Weights of a small transformer language model: width 192, 5747 steps.
Each number is 200 + 30 x the weight over the matrix's rms, rounded and kept within 0 to 999. Layers, rows and columns count from 0.

# layer 5 attention query, 192x192, rms 0.039, rows 100-191, columns 128-191
172,188,299,245,197,166,212,132,208,216,194,174,201,198,211,233,180,163,173,170,157,179,253,204,188,212,183,233,191,221,196,185,202,205,178,192,156,200,200,187,191,194,217,197,209,197,234,229,245,154,215,167,226,124,180,218,239,172,205,218,151,184,187,181
172,203,164,220,242,183,176,151,204,229,168,188,183,205,239,250,195,182,235,157,198,198,233,222,183,179,187,151,184,187,240,252,196,254,230,135,148,188,178,207,141,207,174,176,192,147,194,207,145,212,166,207,272,146,159,152,138,227,192,212,188,187,190,129
197,188,179,193,254,247,169,197,211,243,193,239,237,228,218,200,212,217,201,212,202,237,198,222,166,186,191,145,176,198,195,201,237,193,204,212,184,192,216,166,204,203,164,240,207,195,202,156,228,176,196,175,150,167,204,178,170,174,247,189,167,272,168,208
158,141,209,127,192,232,272,214,154,177,240,187,178,201,245,226,208,209,218,156,147,227,213,171,175,242,233,212,227,222,227,263,205,171,278,151,237,164,246,214,178,165,214,149,251,192,231,225,204,275,199,158,130,212,219,177,211,216,278,221,218,207,217,178
190,224,174,224,179,212,199,199,148,251,174,172,186,240,181,164,205,156,187,186,175,192,177,221,197,192,251,236,157,184,210,209,150,161,178,209,188,209,222,169,201,179,207,182,196,206,150,191,228,204,209,183,220,253,191,203,173,197,227,226,199,222,196,227
207,228,209,235,218,202,200,222,232,170,190,175,198,203,185,180,186,223,184,178,170,221,168,186,203,202,194,189,202,188,211,144,184,258,185,223,184,206,151,201,213,186,151,279,194,179,151,150,193,185,185,213,223,205,163,201,220,206,159,186,217,203,179,209
217,226,136,154,184,220,208,220,189,238,187,184,263,255,224,238,186,254,196,154,226,165,204,222,170,188,200,258,201,181,210,229,228,272,205,216,176,198,154,236,157,223,251,205,201,170,175,149,167,200,201,192,184,270,186,216,171,198,128,214,213,221,199,215
242,243,221,182,246,172,190,277,208,240,220,228,233,204,235,211,209,208,193,199,191,184,162,227,205,173,211,261,218,205,183,235,185,218,179,264,218,209,199,202,201,196,217,214,249,220,167,207,164,208,216,215,208,243,198,180,188,206,151,200,199,225,159,214
164,233,185,208,227,194,212,211,189,171,221,229,177,189,152,172,154,227,193,183,153,158,190,177,245,202,185,166,163,234,230,210,200,147,228,173,168,188,233,173,201,185,218,192,194,208,156,256,233,161,179,189,226,165,212,256,237,149,251,171,201,216,218,246
215,203,203,169,142,200,188,175,210,203,227,193,235,195,225,213,175,226,245,164,191,195,224,209,154,239,217,201,245,221,174,187,190,185,185,226,217,205,157,168,117,180,155,183,202,249,242,120,127,209,210,222,150,161,208,174,179,210,204,226,230,193,230,215
202,215,215,172,156,272,253,191,254,175,251,225,157,226,224,146,199,235,267,223,207,200,207,137,184,190,222,165,144,164,208,224,255,149,189,157,193,207,147,163,216,232,142,249,205,228,241,208,189,211,182,198,162,192,200,162,169,212,173,199,171,201,195,193
221,237,237,186,188,176,255,199,217,233,189,139,250,198,223,228,197,197,198,223,212,210,217,209,218,158,186,210,200,217,225,200,203,189,199,229,190,197,182,175,234,257,251,207,251,168,156,252,182,206,101,214,198,156,179,129,155,212,219,184,197,154,223,207
129,194,202,209,163,183,150,206,220,189,253,210,179,218,181,229,205,157,178,179,226,235,228,208,185,222,268,219,251,224,266,222,225,246,144,237,130,186,193,186,181,159,230,123,233,156,217,217,226,217,176,216,152,230,257,147,158,229,157,155,206,239,231,137
154,219,216,174,234,202,164,201,207,195,222,190,209,190,220,271,190,166,219,180,133,211,193,234,206,212,242,209,149,174,271,238,206,229,222,175,190,154,182,163,217,206,299,231,196,215,231,182,198,138,181,240,168,160,216,201,229,166,251,210,249,206,233,172
225,171,205,167,161,118,199,180,230,175,181,210,197,234,195,219,229,185,251,208,171,220,178,198,210,191,162,188,211,211,230,198,199,156,198,177,148,193,170,203,180,210,171,188,194,184,248,258,219,195,221,212,188,175,227,155,173,226,171,236,188,209,217,210
170,213,157,204,235,210,163,236,211,234,199,211,176,184,198,234,242,160,172,222,206,223,248,216,180,222,197,189,198,219,209,177,175,176,275,231,228,116,211,255,205,210,209,218,178,197,172,247,155,197,227,203,213,213,189,204,242,160,190,171,168,228,190,159
213,243,201,183,205,185,191,255,183,201,195,208,174,157,189,201,196,186,229,195,217,217,217,206,186,243,185,146,190,175,196,202,193,240,208,153,238,207,219,198,201,151,255,176,169,185,244,205,161,238,216,210,258,255,211,199,192,202,264,166,162,213,178,202
192,202,193,179,161,167,178,152,190,184,223,248,206,204,188,234,223,183,201,189,189,217,153,226,189,231,162,245,249,118,196,190,157,151,212,174,203,212,159,204,203,219,233,177,230,199,194,183,190,211,230,210,170,153,217,200,180,212,207,188,227,255,191,163
211,184,161,173,247,175,179,154,238,247,239,221,219,206,225,249,186,224,213,235,206,221,227,207,175,226,218,192,199,200,190,191,185,189,216,153,184,253,226,228,183,206,212,212,200,235,209,188,185,167,213,170,212,221,214,263,170,156,162,204,211,227,199,145
267,180,157,186,264,177,234,188,201,158,221,181,143,219,226,166,170,246,256,233,194,201,162,183,169,245,244,195,276,232,202,214,225,251,215,224,149,175,194,176,220,226,167,206,160,163,139,168,211,173,158,242,207,223,213,178,220,236,180,156,193,283,185,231
167,137,277,284,199,168,233,216,199,161,146,195,205,144,149,187,196,174,189,151,232,216,192,189,209,200,219,192,197,212,196,220,218,235,211,154,199,202,231,172,247,157,194,194,153,199,173,216,150,258,207,157,236,193,171,199,186,234,217,178,175,211,212,213
196,226,198,141,171,186,200,218,228,240,192,254,175,203,215,203,188,192,197,186,233,150,206,158,177,133,242,226,162,168,240,176,226,183,216,179,201,208,255,137,205,231,183,213,139,221,224,230,203,155,197,204,185,169,178,287,175,166,224,226,168,234,211,232
239,250,223,234,226,204,212,216,208,198,176,178,170,226,235,200,165,191,230,173,194,157,193,165,176,180,181,200,235,216,192,225,216,219,228,152,212,190,128,138,200,161,224,149,169,192,182,226,198,207,208,193,175,249,150,187,220,185,169,189,187,262,214,225
192,223,211,236,167,176,200,228,171,214,168,215,155,174,155,184,185,171,162,195,232,220,215,234,166,209,147,192,210,253,196,161,226,156,241,139,196,204,244,186,186,182,209,244,180,221,176,200,197,261,197,157,173,161,232,194,230,173,222,162,181,184,203,192
213,162,211,261,224,209,191,179,199,182,262,140,210,184,232,217,247,194,194,218,183,214,186,222,192,220,175,214,229,224,194,146,178,250,240,215,189,180,212,192,206,205,160,144,240,212,196,232,183,181,211,186,192,184,226,232,137,185,174,171,233,162,116,221
280,221,218,247,237,152,193,223,152,157,190,207,233,242,199,197,179,226,213,182,226,232,233,168,222,199,218,187,201,136,184,178,179,181,181,198,261,208,201,170,241,190,186,232,212,224,190,181,197,243,190,213,207,218,188,183,225,170,181,214,207,183,197,202
204,234,214,191,240,217,201,234,193,211,228,140,220,182,206,198,176,247,219,167,175,267,171,186,224,216,209,200,185,209,229,223,228,205,218,206,181,183,178,169,141,183,200,225,184,183,192,169,164,200,166,203,179,204,200,193,172,205,162,234,176,237,185,214
208,227,144,219,179,219,216,207,224,192,232,163,197,193,173,193,246,153,228,187,206,192,178,163,247,204,226,172,189,169,240,207,208,273,215,196,184,229,203,201,221,163,236,216,205,234,184,147,261,238,176,198,170,188,181,166,209,188,234,211,260,168,141,214
235,223,213,223,224,244,253,190,198,111,220,242,203,171,204,248,226,170,231,184,218,242,183,264,182,191,206,224,192,207,219,209,161,182,217,160,198,215,225,172,160,179,153,185,232,214,252,182,188,201,206,192,140,210,161,202,202,235,205,171,190,233,237,195
211,201,227,229,208,176,219,214,226,163,171,196,200,203,187,216,212,168,196,247,233,205,209,199,191,169,188,191,189,215,222,236,217,224,192,194,158,173,207,218,163,221,177,189,202,225,247,174,222,193,192,163,205,169,205,195,213,205,226,213,221,182,211,212
274,198,240,262,201,220,178,172,130,210,215,225,162,220,170,204,154,215,136,208,256,186,215,230,217,200,184,166,179,230,177,248,205,176,238,240,203,263,185,167,203,170,170,197,210,239,203,208,242,217,199,208,218,247,236,201,211,167,212,196,190,210,128,220
151,225,142,135,243,219,209,225,242,150,231,186,230,195,272,201,250,183,268,206,134,239,194,181,199,244,246,183,186,176,239,191,154,223,233,128,188,184,193,225,128,210,204,214,207,179,175,160,178,182,205,198,162,192,189,111,243,228,173,156,256,198,254,163
201,156,149,219,212,191,216,245,221,176,195,167,188,213,240,229,246,129,274,209,174,258,246,163,194,243,188,203,193,207,212,240,215,177,203,194,217,178,177,219,184,175,182,217,199,154,215,164,165,205,178,226,146,195,210,180,163,192,151,197,211,171,239,166
191,198,197,186,276,200,221,193,259,214,188,198,227,241,229,155,191,256,166,230,181,201,182,175,221,180,176,196,197,229,160,230,167,217,175,179,159,168,218,212,234,185,242,193,235,218,214,232,255,182,177,185,204,200,188,206,168,239,208,213,201,173,196,223
249,222,196,191,169,128,199,261,222,190,202,247,184,225,159,170,209,227,152,248,182,169,174,218,148,207,244,217,239,247,200,230,226,168,92,204,221,204,198,230,215,183,185,248,144,189,154,140,219,187,170,227,196,187,183,168,200,199,167,220,176,201,219,214
150,191,199,168,196,188,203,193,218,239,184,200,197,169,174,191,153,164,168,193,209,193,174,172,212,173,177,191,181,247,221,215,176,149,209,214,195,233,232,210,202,199,161,198,196,202,260,232,145,233,233,149,206,236,225,179,179,231,197,211,192,214,237,174
192,175,227,196,162,134,197,190,148,190,194,229,189,199,236,209,182,187,167,236,207,178,199,168,193,177,202,182,250,181,218,210,232,204,211,224,183,233,232,223,201,221,200,186,212,192,221,188,207,222,218,158,219,205,212,189,202,222,240,200,184,202,151,220
229,211,172,211,202,214,184,229,153,238,194,218,162,158,232,179,193,212,149,199,228,206,172,220,220,168,166,143,181,250,233,226,234,149,242,229,161,198,194,183,223,183,208,234,183,204,201,176,190,236,206,214,234,178,222,203,208,215,165,197,207,201,132,196
164,216,184,182,193,222,164,201,255,267,212,192,200,191,222,172,220,214,194,206,161,229,172,180,179,218,174,184,196,224,187,215,173,213,205,178,225,154,188,155,153,149,234,194,219,206,189,241,201,186,179,193,203,210,172,197,251,159,216,195,204,196,240,206
189,167,208,171,207,218,165,196,145,208,218,161,233,228,217,198,207,150,234,171,171,219,206,213,199,258,184,220,163,217,232,193,181,215,203,213,200,241,197,244,160,208,197,212,175,193,228,184,212,176,203,200,178,200,242,180,225,219,204,203,301,207,219,135
169,215,177,163,215,175,187,182,238,190,198,195,221,217,236,181,188,212,195,199,170,226,213,187,198,206,218,225,190,190,190,164,162,263,163,162,222,139,222,170,199,224,195,175,228,217,204,206,229,162,233,199,161,217,208,182,201,183,180,156,205,230,219,218
166,151,182,164,175,174,242,212,189,169,139,197,215,194,216,194,234,216,181,197,171,223,186,263,208,243,208,245,206,226,174,165,186,205,233,194,224,198,143,227,182,231,190,219,183,173,207,177,111,157,162,190,212,200,189,187,200,203,168,203,187,164,173,223
238,203,207,215,208,174,194,160,273,210,211,212,258,243,232,144,226,218,190,228,160,197,183,215,142,262,244,209,210,238,219,251,213,200,185,201,234,199,203,232,111,177,233,220,189,221,158,222,231,232,195,175,254,179,206,196,254,179,212,155,179,189,212,244
210,192,172,252,180,228,193,213,194,241,201,252,257,157,195,191,209,194,230,226,223,168,228,168,183,210,210,178,151,137,160,216,205,230,177,210,236,207,205,191,213,219,243,168,153,208,218,178,242,182,122,197,159,156,183,227,191,173,211,174,150,201,175,228
225,188,195,188,235,187,143,267,182,188,158,255,239,235,254,210,178,209,252,196,187,172,147,215,208,206,204,252,233,209,190,253,206,184,187,207,244,230,187,254,203,101,189,209,154,167,222,218,175,213,145,218,235,163,141,164,151,132,203,235,225,227,234,187
208,201,222,238,197,239,219,227,215,214,202,254,200,219,251,186,161,206,198,178,220,235,233,185,182,238,226,154,253,215,163,266,230,159,199,145,184,207,160,169,277,178,203,157,222,258,149,252,268,206,167,131,163,229,180,243,217,229,190,176,146,154,162,214
162,179,189,242,179,242,141,201,239,166,213,203,172,171,215,182,242,209,183,201,175,197,127,155,185,177,174,189,140,162,149,262,196,151,180,207,196,171,191,205,200,145,220,225,163,249,184,238,210,220,194,180,172,231,254,208,201,180,256,137,213,211,216,224
183,190,261,162,112,158,168,235,173,216,215,197,259,200,253,173,186,171,186,203,208,215,227,226,195,178,216,212,226,242,228,221,189,196,175,226,203,244,212,190,191,212,236,167,170,188,233,257,206,168,218,253,204,196,187,175,155,209,215,194,219,212,214,132
205,135,212,139,209,201,206,192,190,200,197,227,181,203,229,194,224,199,186,183,183,225,160,208,209,287,201,225,161,237,261,253,155,206,197,239,246,241,179,176,132,190,236,204,148,180,178,185,193,240,260,204,164,168,217,172,240,221,169,261,247,122,183,165
252,184,201,206,188,266,240,217,188,157,181,253,237,174,165,174,229,144,230,158,179,165,211,162,171,192,207,181,219,163,221,177,207,133,162,230,170,217,256,193,154,211,169,182,194,202,171,192,226,243,253,226,254,232,209,122,151,240,210,174,194,195,200,192
204,213,186,150,255,230,136,196,209,165,191,243,172,168,228,212,203,190,212,172,201,241,199,162,237,202,242,230,177,181,207,195,189,223,236,197,184,153,201,160,217,155,161,225,192,174,227,173,191,189,173,271,230,233,261,193,219,166,183,187,192,204,169,228
161,162,205,129,161,166,232,225,261,189,196,227,224,246,155,186,188,220,252,169,193,252,208,190,213,224,212,229,219,203,217,180,202,221,184,202,206,156,167,158,166,206,205,199,199,203,228,174,210,213,174,177,161,213,172,184,251,186,233,172,228,192,224,171
227,217,205,201,233,232,197,233,207,221,218,222,202,130,157,206,200,208,190,246,180,173,249,177,238,224,224,203,140,199,208,154,171,235,186,194,252,193,206,218,214,115,195,225,176,171,180,206,219,229,199,196,190,159,194,233,196,203,216,219,190,198,230,205
230,205,157,186,192,257,191,242,225,235,193,231,239,243,190,216,189,191,218,178,164,247,201,196,229,241,199,240,214,208,234,126,229,207,171,231,234,172,177,187,192,167,164,145,184,114,190,178,254,197,219,198,200,209,261,224,237,169,186,189,238,202,238,156
234,197,203,232,142,230,203,237,120,187,229,252,222,200,260,177,211,212,220,164,81,199,183,198,167,251,236,225,163,201,273,277,103,227,172,182,182,187,200,234,211,217,300,139,234,180,176,228,212,158,157,198,197,198,191,230,195,240,246,247,243,176,195,187
217,214,187,211,210,233,214,181,189,226,161,220,219,203,168,186,224,212,197,230,213,218,228,219,200,194,201,197,186,201,198,213,294,183,169,188,252,173,261,195,253,200,222,215,211,182,206,184,253,182,186,166,249,251,185,240,181,227,234,193,237,249,177,178
246,239,227,245,141,155,194,248,236,195,253,231,208,196,169,163,210,229,172,190,295,206,185,179,177,179,207,169,191,168,211,204,215,226,233,187,210,168,217,197,265,188,222,185,163,240,188,235,223,183,202,227,169,241,248,152,176,195,133,215,244,177,217,229
170,200,178,168,213,231,222,173,233,262,238,233,194,242,177,238,173,193,164,175,227,206,241,167,164,224,223,228,194,142,198,220,199,210,244,195,201,133,186,200,224,165,215,233,207,150,211,191,182,183,234,270,171,226,216,204,206,203,215,184,170,221,251,187
215,190,158,171,211,222,156,189,207,180,215,167,227,241,201,145,193,187,244,220,205,179,218,188,184,220,180,204,220,187,151,189,253,181,164,172,152,211,188,248,221,242,156,227,168,174,170,169,212,241,222,191,164,210,185,188,203,170,185,169,168,231,217,243
205,197,155,162,155,196,196,191,183,226,230,245,198,167,215,163,192,222,218,200,191,201,173,169,221,169,232,228,199,221,250,201,201,179,193,217,229,190,227,172,197,253,110,208,180,193,227,203,216,217,180,197,159,213,210,182,218,175,191,247,216,202,259,159
232,208,202,191,179,219,224,230,195,168,234,193,187,190,194,184,201,217,192,196,160,172,191,200,174,236,176,216,213,252,238,200,192,222,183,170,224,206,153,196,154,222,188,220,236,170,220,233,209,223,185,246,199,202,162,193,184,222,213,152,239,166,203,176
212,252,222,236,202,186,191,229,224,178,235,202,190,167,203,189,210,211,181,223,187,224,152,195,178,174,222,196,194,206,215,182,205,211,180,171,218,169,168,154,217,216,176,215,213,192,153,197,197,213,191,205,244,229,223,178,202,211,200,162,240,165,201,227
186,170,174,232,157,178,215,174,163,199,200,133,189,218,206,205,184,204,237,216,223,224,163,170,171,195,234,236,245,171,210,166,193,228,223,181,175,209,184,222,183,194,209,196,217,191,205,198,106,191,200,202,202,205,187,216,150,215,188,144,198,147,199,200
171,195,180,206,175,157,229,181,203,204,136,208,204,215,268,235,184,225,190,187,203,215,208,230,225,239,211,247,255,203,204,172,173,185,203,194,216,206,193,208,151,231,207,214,220,214,209,193,177,184,235,204,182,238,208,181,213,199,125,182,236,166,160,193
182,246,233,265,188,186,185,233,190,218,188,152,164,186,203,240,220,223,214,176,154,205,195,198,198,196,181,193,201,224,190,218,194,259,178,217,170,218,172,248,201,212,213,210,213,187,221,195,176,195,206,185,238,165,195,214,227,197,246,203,190,192,230,210
209,204,199,215,227,182,158,208,187,180,191,246,210,219,196,233,208,195,226,166,221,180,161,191,172,206,181,187,208,214,190,201,227,146,141,229,191,208,193,157,182,261,172,139,200,148,198,226,225,197,126,207,201,202,194,173,214,150,169,173,159,257,259,212
225,206,199,226,206,204,243,202,149,248,191,217,224,233,207,222,166,190,197,213,205,274,216,208,180,192,166,222,165,141,198,239,238,146,240,216,183,219,214,215,208,212,257,259,242,199,177,169,192,214,183,195,268,219,204,166,181,237,133,220,196,211,148,196
237,156,205,216,165,145,144,212,199,224,211,236,161,169,171,186,168,277,194,184,206,218,208,263,200,225,256,176,170,162,185,229,252,203,173,213,212,193,214,229,206,162,185,252,190,207,248,238,206,254,215,209,207,226,224,239,229,186,174,134,205,203,196,174
162,239,234,236,174,171,228,220,203,173,194,174,185,177,171,217,185,218,212,169,196,191,236,217,254,201,173,229,190,190,179,189,191,273,190,159,219,176,153,195,214,243,190,248,151,216,172,242,181,241,225,218,240,187,159,216,253,191,209,212,207,163,185,216
153,194,244,208,182,203,267,195,159,219,170,175,205,232,203,262,167,189,235,177,191,176,207,185,212,211,233,226,214,189,183,229,194,218,211,178,213,231,151,195,189,199,214,249,188,186,214,205,185,246,197,190,208,147,193,229,220,218,246,218,153,188,201,220
158,154,152,162,183,202,224,169,216,258,152,186,218,230,260,227,179,143,202,200,226,161,202,195,209,197,181,213,206,187,223,195,212,223,201,176,190,212,231,210,176,185,218,199,195,186,227,192,221,216,208,169,152,210,220,210,210,208,218,235,172,197,207,195
218,187,193,171,208,256,247,144,181,209,233,202,218,182,169,247,248,166,209,155,218,205,217,184,246,172,190,164,175,230,237,258,199,173,210,192,159,176,153,225,181,219,171,197,184,164,219,176,168,173,157,218,216,184,225,201,199,179,243,215,188,196,209,190
249,254,247,257,160,219,199,220,177,195,197,224,195,153,176,178,239,190,200,187,203,183,187,238,178,190,205,195,154,200,241,230,180,230,188,255,232,147,153,207,192,213,242,157,178,183,188,173,205,168,175,198,268,199,204,202,211,217,216,188,284,194,167,209
217,217,230,203,230,110,185,188,243,211,202,175,260,212,167,200,236,194,176,200,204,177,225,206,232,172,176,198,209,269,184,248,197,185,197,193,187,144,220,195,185,191,151,173,214,235,191,221,207,242,179,195,194,203,151,214,202,260,167,185,177,166,177,199
173,241,161,196,213,241,260,212,227,249,207,213,196,197,182,223,160,196,226,207,178,184,225,210,196,213,188,184,183,176,197,190,135,215,170,197,220,208,192,211,224,185,162,220,204,211,174,171,179,168,188,220,234,209,151,174,200,191,204,209,209,248,223,209
215,263,203,265,225,178,207,213,198,226,191,207,161,162,230,221,206,157,214,172,181,211,205,153,198,180,215,148,163,168,240,183,233,189,190,173,210,184,226,224,189,242,227,215,176,148,162,235,186,190,222,209,206,230,207,217,174,172,195,166,158,223,227,215
218,217,209,225,217,144,198,213,214,230,236,206,172,252,198,226,214,225,206,253,177,162,175,165,198,184,186,193,184,170,177,231,208,197,192,174,260,235,197,207,197,193,216,225,169,187,151,168,243,235,140,205,185,214,197,264,159,198,206,193,209,169,167,224
164,178,175,195,203,191,184,216,239,206,179,200,189,191,238,212,175,269,213,162,189,247,228,253,168,189,200,234,210,211,231,219,174,200,179,248,175,199,207,234,155,184,219,204,217,251,240,213,227,176,160,234,187,231,214,209,178,241,182,201,176,238,177,224
233,210,169,209,202,212,214,201,250,176,209,192,166,200,209,211,164,188,169,194,198,202,197,217,209,202,172,192,259,191,222,208,225,160,181,252,181,151,215,187,265,188,147,201,256,126,154,147,229,176,204,213,174,192,242,207,201,212,213,181,222,202,211,202
233,209,202,185,175,148,223,196,177,166,193,243,167,201,205,197,199,160,164,226,255,191,211,232,238,206,175,242,193,249,224,181,242,229,229,205,212,220,203,181,197,194,207,272,176,212,211,183,215,209,162,192,216,214,233,191,249,198,233,180,228,162,191,223
247,155,141,221,178,204,170,242,241,242,185,264,215,179,198,209,206,201,193,186,151,197,207,224,203,184,203,206,226,261,200,191,187,201,249,161,240,178,182,216,161,209,215,215,179,250,132,232,216,208,230,238,209,194,193,206,216,194,182,207,210,198,213,202
198,243,196,201,189,179,229,260,213,194,159,226,165,209,184,174,179,227,251,164,208,203,229,144,219,198,243,185,171,169,187,156,241,194,238,212,224,225,205,234,178,221,213,283,177,222,182,245,192,147,262,192,207,183,181,197,187,193,216,224,187,191,216,204
203,193,208,251,209,225,194,159,207,183,192,222,220,181,170,218,218,213,220,234,253,161,186,200,243,182,180,213,212,246,206,196,217,184,143,225,217,208,168,193,197,196,170,188,165,236,172,222,238,196,180,216,214,200,199,168,152,205,173,205,202,233,186,175
210,187,260,206,240,207,211,159,212,200,171,175,241,200,166,262,175,219,209,177,164,260,214,182,228,237,210,221,254,188,199,179,205,217,217,164,222,172,205,217,189,167,171,251,203,175,190,110,183,190,157,179,175,229,215,201,196,172,201,202,219,203,197,185
259,227,157,205,176,235,183,194,178,161,170,235,242,217,175,200,151,208,212,203,241,206,189,189,197,207,184,240,213,201,203,205,160,190,181,196,190,200,148,197,172,205,189,165,149,177,189,183,164,210,177,192,162,205,193,240,159,199,192,181,184,185,198,195
177,237,184,151,182,185,215,213,218,231,197,198,185,225,236,199,234,230,191,228,186,195,173,228,225,164,230,235,123,213,185,160,176,236,192,144,181,172,210,205,240,152,229,161,157,211,266,173,224,204,193,173,218,165,152,187,216,148,135,189,153,197,206,241
160,214,183,171,190,179,213,219,166,231,201,214,207,258,123,207,234,222,207,199,250,188,153,211,221,205,240,217,183,153,162,226,180,168,171,164,211,235,188,179,197,199,238,241,201,227,179,148,157,197,177,202,214,194,240,208,180,217,210,158,221,185,234,155
215,215,182,205,176,231,188,234,223,188,204,226,183,136,165,186,258,225,167,204,225,236,196,214,153,168,250,212,228,204,168,216,224,181,190,222,197,200,201,227,195,186,182,197,169,227,232,198,227,235,226,241,256,207,190,138,223,242,282,141,215,180,222,192
165,184,160,209,207,198,190,221,213,164,252,167,169,188,217,200,215,223,236,193,170,152,204,200,166,222,194,246,181,215,205,223,203,159,157,203,193,204,204,194,260,149,193,192,255,190,154,182,235,182,171,215,178,210,195,182,212,217,212,172,116,205,217,180
221,193,230,194,175,139,197,235,159,225,225,194,185,206,183,193,156,201,187,193,223,198,185,247,211,229,168,186,224,216,161,173,187,181,167,217,190,254,217,219,196,222,210,166,201,217,204,204,196,197,213,214,182,204,175,211,238,176,190,247,163,215,229,206
187,196,206,237,189,187,232,187,171,180,200,211,220,222,185,173,203,182,189,214,141,137,249,186,192,194,199,243,218,232,116,186,231,161,168,172,192,217,260,241,234,218,220,199,199,197,234,252,179,149,219,220,199,200,185,180,173,227,152,191,188,245,234,164
243,230,181,182,180,203,217,155,211,178,173,155,213,215,214,220,158,227,198,177,221,161,138,212,208,172,211,220,255,193,233,191,236,210,195,152,161,152,176,207,178,201,184,204,203,213,194,190,249,211,200,224,251,201,176,197,236,191,252,214,211,192,224,216